python train.py --hidden_size=96 --num_key_value_heads=3 --tie_word_embeddings=false --extras=["local attention windows", "shifted keys", "exclusive self-attention", "value embeddings", "hashed n-gram embeddings", "short convolutions", "an embedding shortcut", "learned residual scales", "skips across layers", "capped logits"] --learning_rate=0.00924 --schedule="cos" --doc_mask=true --train_tokens=152900000 --max_steps=10304
Each number is 500 + 40 x the weight over its row's rms, rounded and kept within 0 to 999. Layers, rows and columns count from 0. Numbers have three digits each. The size before them is the row's rms in percent of the matrix's.

# layer 2 attention value, 96x96, rms 0.205, rows 28-31, columns 0-47
088:551498455551511442510573537509509530553464588505523516408487524547460516503502494467538485476489498500469549463503480556463562505580557483511486
100:482527546553514588485554501519584440493557564498527516532433522518543535506519560495525537525550527553562456495466543518493492558505538481510521
091:506563501522505490482608444505456487459550550548525559469552402531518585507486510552493498489528500511490431465526501418496486489477492480497486
110:495397481504448505498506556498538584496440487571491427403534555504490499478471462486487474417479461529489442523482442459501498446445456457499474
# layer 2 attention output (transposed), 96x96, rms 0.399, rows 28-31, columns 0-47
087:508507506470430498521492488529552474483465533497494443594533449508500507477550510564459557553519538447486512493517456483545474480497523530426569
114:513485512511499387509475574480477540548487472597508500483548462502529457478508464462512459522492535439448453501491507527482525492499521497479530
090:482497494505433528468462475483456566487547457502522500524535543533475454519498521416511549570436500512479502547512514486503491443530494460539505
110:527482499513508405474477438497503416525449540549434574570446476519493495531468447477464482574510538445477543431524543453517491549499521528563538
# layer 2 attention query, 96x96, rms 0.227, rows 32-56, columns 0-47
091:479543455517518547463600535514480496460499541552562555451502457431530481549473458516496506516451552466470416495452511407538472482550527533496513
074:508454422531500479497433499453538492499547480498522537503441453473553492516481488497511514513448575479483479439537507445474504553497508453511489
061:508517492468561585472483455528455586505543616585478460466519520478514494461530562486538484483522480511535533536522573474506407508581486440467546
070:530478528449485508468464486535498575493507556445395527427531538560517525454564479537540468495489549494492456445484459545530544498440467495555513
098:511479515527519499551526554521525514572479508486532636368585437524468526502515520509481457483502455493499548502542510479523517448439506522506606
104:496503540544515448449516470505517546541522442581445380557497431551529503534485458429506465538521526507494567525495499500520470600508537493506479
112:470477507543484497493505539506568517474525497446479572541597514506449556455465493477566531535540448531484520496473535584493471497498517541428541
101:501494516496542548494465515529473518540509494487498469509563388483533450477518435546511525408439543540459481488515504521491536400475494534459457
088:466499488527496501437529519527568526512554481536505550496486449495484516484551486499578533480507571546572552484594524478404566481434459521468455
086:464455503504490487404527463543502458511528474594479504515478465513534429559496463523523544520513510494515550503472472561431466482475516514473443
084:537547487449541488473511549463523496507525534392457512441597418502529494493500476531514524476509419535524544431526449535502499442450484501574545
069:495469453522519480502481483460409531460483522510536479620407553490479464448551513579513554496490503520481452481482443495517469451524485461510383
091:469466542507510468489525477467502521488502547437441528418531516546509462488585520567525418495481482527484521497519446497579556457409495499530505
108:493514541458522377571487542424582486464414464526533476469490505533515564527492485513489526446451548509529527487526485516543499533470539520498542
103:444542537495524529457506377514508526484521462438488491528485532437479490557458486464517501488397451475479484481486483490500503501575417464472555
098:507511425550478555510434499532503503477532483501479433514525479454515519528450523495457474531525460446519494496515527496526457430479424529482466
085:494482476525432492587443460478442467490471543515570513533490515568434471508512560524554521518430509551496454516524435576476553508526594441540506
092:477427460570543475541452494502498569504481486510503509450494535461491486452500478508527427464498452514462504588448538507546430553575548552432442
104:485488473476509566539474517568481466506497444461492509433567615526477526571529495500439462555468469437495549491492410521500497511502532468482578
087:563440456498468512427487506590443471459560496529542509537458526628532462490557465523464423512508517468427416480483445457552488462407486487554502
083:464472507444415537486478445439494517489528480512484487526547492515485446502593494533521425449522504502454482499482475485490482483472520503537472
088:526498556472443469498482559507515493442471435489518412469532460504444575459471581435514476496513575502470581522508442502475476442394547516518483
094:420548536513469523476432427561532470545486477468541449499439490509510479488518524472420463502521600514478526460560495530454507524514483534565474
093:477493554541446583522530500505504542485518443463420499448485485531462513430440544492460476487453570439501543471582468450504472400555511559503543
078:514459480492474485496474486470515551498482539529511472462463458440558509538520466443468436504442434486402518569462485471530477568632526445521536
# layer 2 attention key, 96x96, rms 0.216, rows 32-55, columns 0-47
035:496486458476544476454510546534423483494482523423464517485575509425452493497508439544552463518493471473562509467490438496520432457491491525519532
036:408491537502525449503467522553635530474526524513470470540436368502516495461491467528445511565487459403472476486492456524489472549412498470447497
056:491492441452569474501519535426431500450486437483488459563601443411557420404508521514546529495496531568470517484493487527564558521533502502524545
086:493465527568472537521515522449502490531529526497569539481477546569488512579507505523527471448452481470531456469481509434476475494480444435463485
110:511473538481482572503535576454439549494501499547591539508466515454468486547476467464540488396489450449526445506523511441453492491534446451492485
096:502482552557468544505458498467461561504585437532502461536387440514526493509551502583493524574465498427527513619528495545445521489502514519510440
117:518438442445552520510543480543522531526529473505487454557597479496528496446451463487493431529487548565431546455471522466529481490499509430493531
078:457497522485512472498462419495514488547492503410478482490454371530477423412505505547519486552441555547424550467510518516548552442542524550473489
032:490493527536562555451498480532527511537519490545520484517504488474526514584599522555510506517570521529515485574483501519507471474517501456533462
043:462543452524496445484509501476470461520451470477444497502486418563455494517464514494531454490549492569469532505431483545461499453531554527498523
067:494390507561452510521511502515493519485503520585533624549524503499491475558562536537497460475505430460510550510529471456475477500434502428525490
106:502543558498415527524506513515484508428563534583528540573451552530509472556488488427540538459490410428453481459572499455439441511489481434493442
100:528515446465548468483462530504492515484445481456419513373563471462513509498450489473508463500470531531500540527473482486496556499448500535536510
099:464491487493428468481482517426492438466554479593514529434482495454538540503502497504541463548432561547549523517462495486529535473454462544500528
088:487549582484446472444553420512441474449511437572509502513518441534485478528502477489606514521413452479469459502528571526448469478543461458501518
093:513508471484537507530492486537545529511513496530513415529456537474510490476436479537523548511542431541528533424540505475534483492592501468469466
071:497524520523451532507482494474486533508474528483595557506480534509495516498540496585536503471457445513485453525543530490476446474538520515449477
077:520580543571495553530551456569465473483506462511454530524553524455483510562516513549547440534496496526479545462529483537473486461582504486462503
079:551509474417535490474539572561499483533480527406427558441540513492475521509519503470527449420524507484486527515471520442515573423439482478468545
082:549458503535477510487509450524425458464529508427601552586498600524483478477478543485473528554464426475459525524528509498536502522533514464469514
076:489525452540496573508514455450541475501502486549479495454469513535514503552463449491451564458465556546470517528496575532517520523503474496595538
094:492559539558489477487562473564531504499510436536488471606449574494549459505463491515450531534532466495574486500453480542495534493555507471461501
080:512496522574461486494418497554431500551533475539566367521480524551473495565441510408520539509534477529482501447501531536527454541598540494497514
065:525480557562540462532505454527537494491445425631497489451511531491472443523433534493452484495485531480483510468483503497500379495477461497574518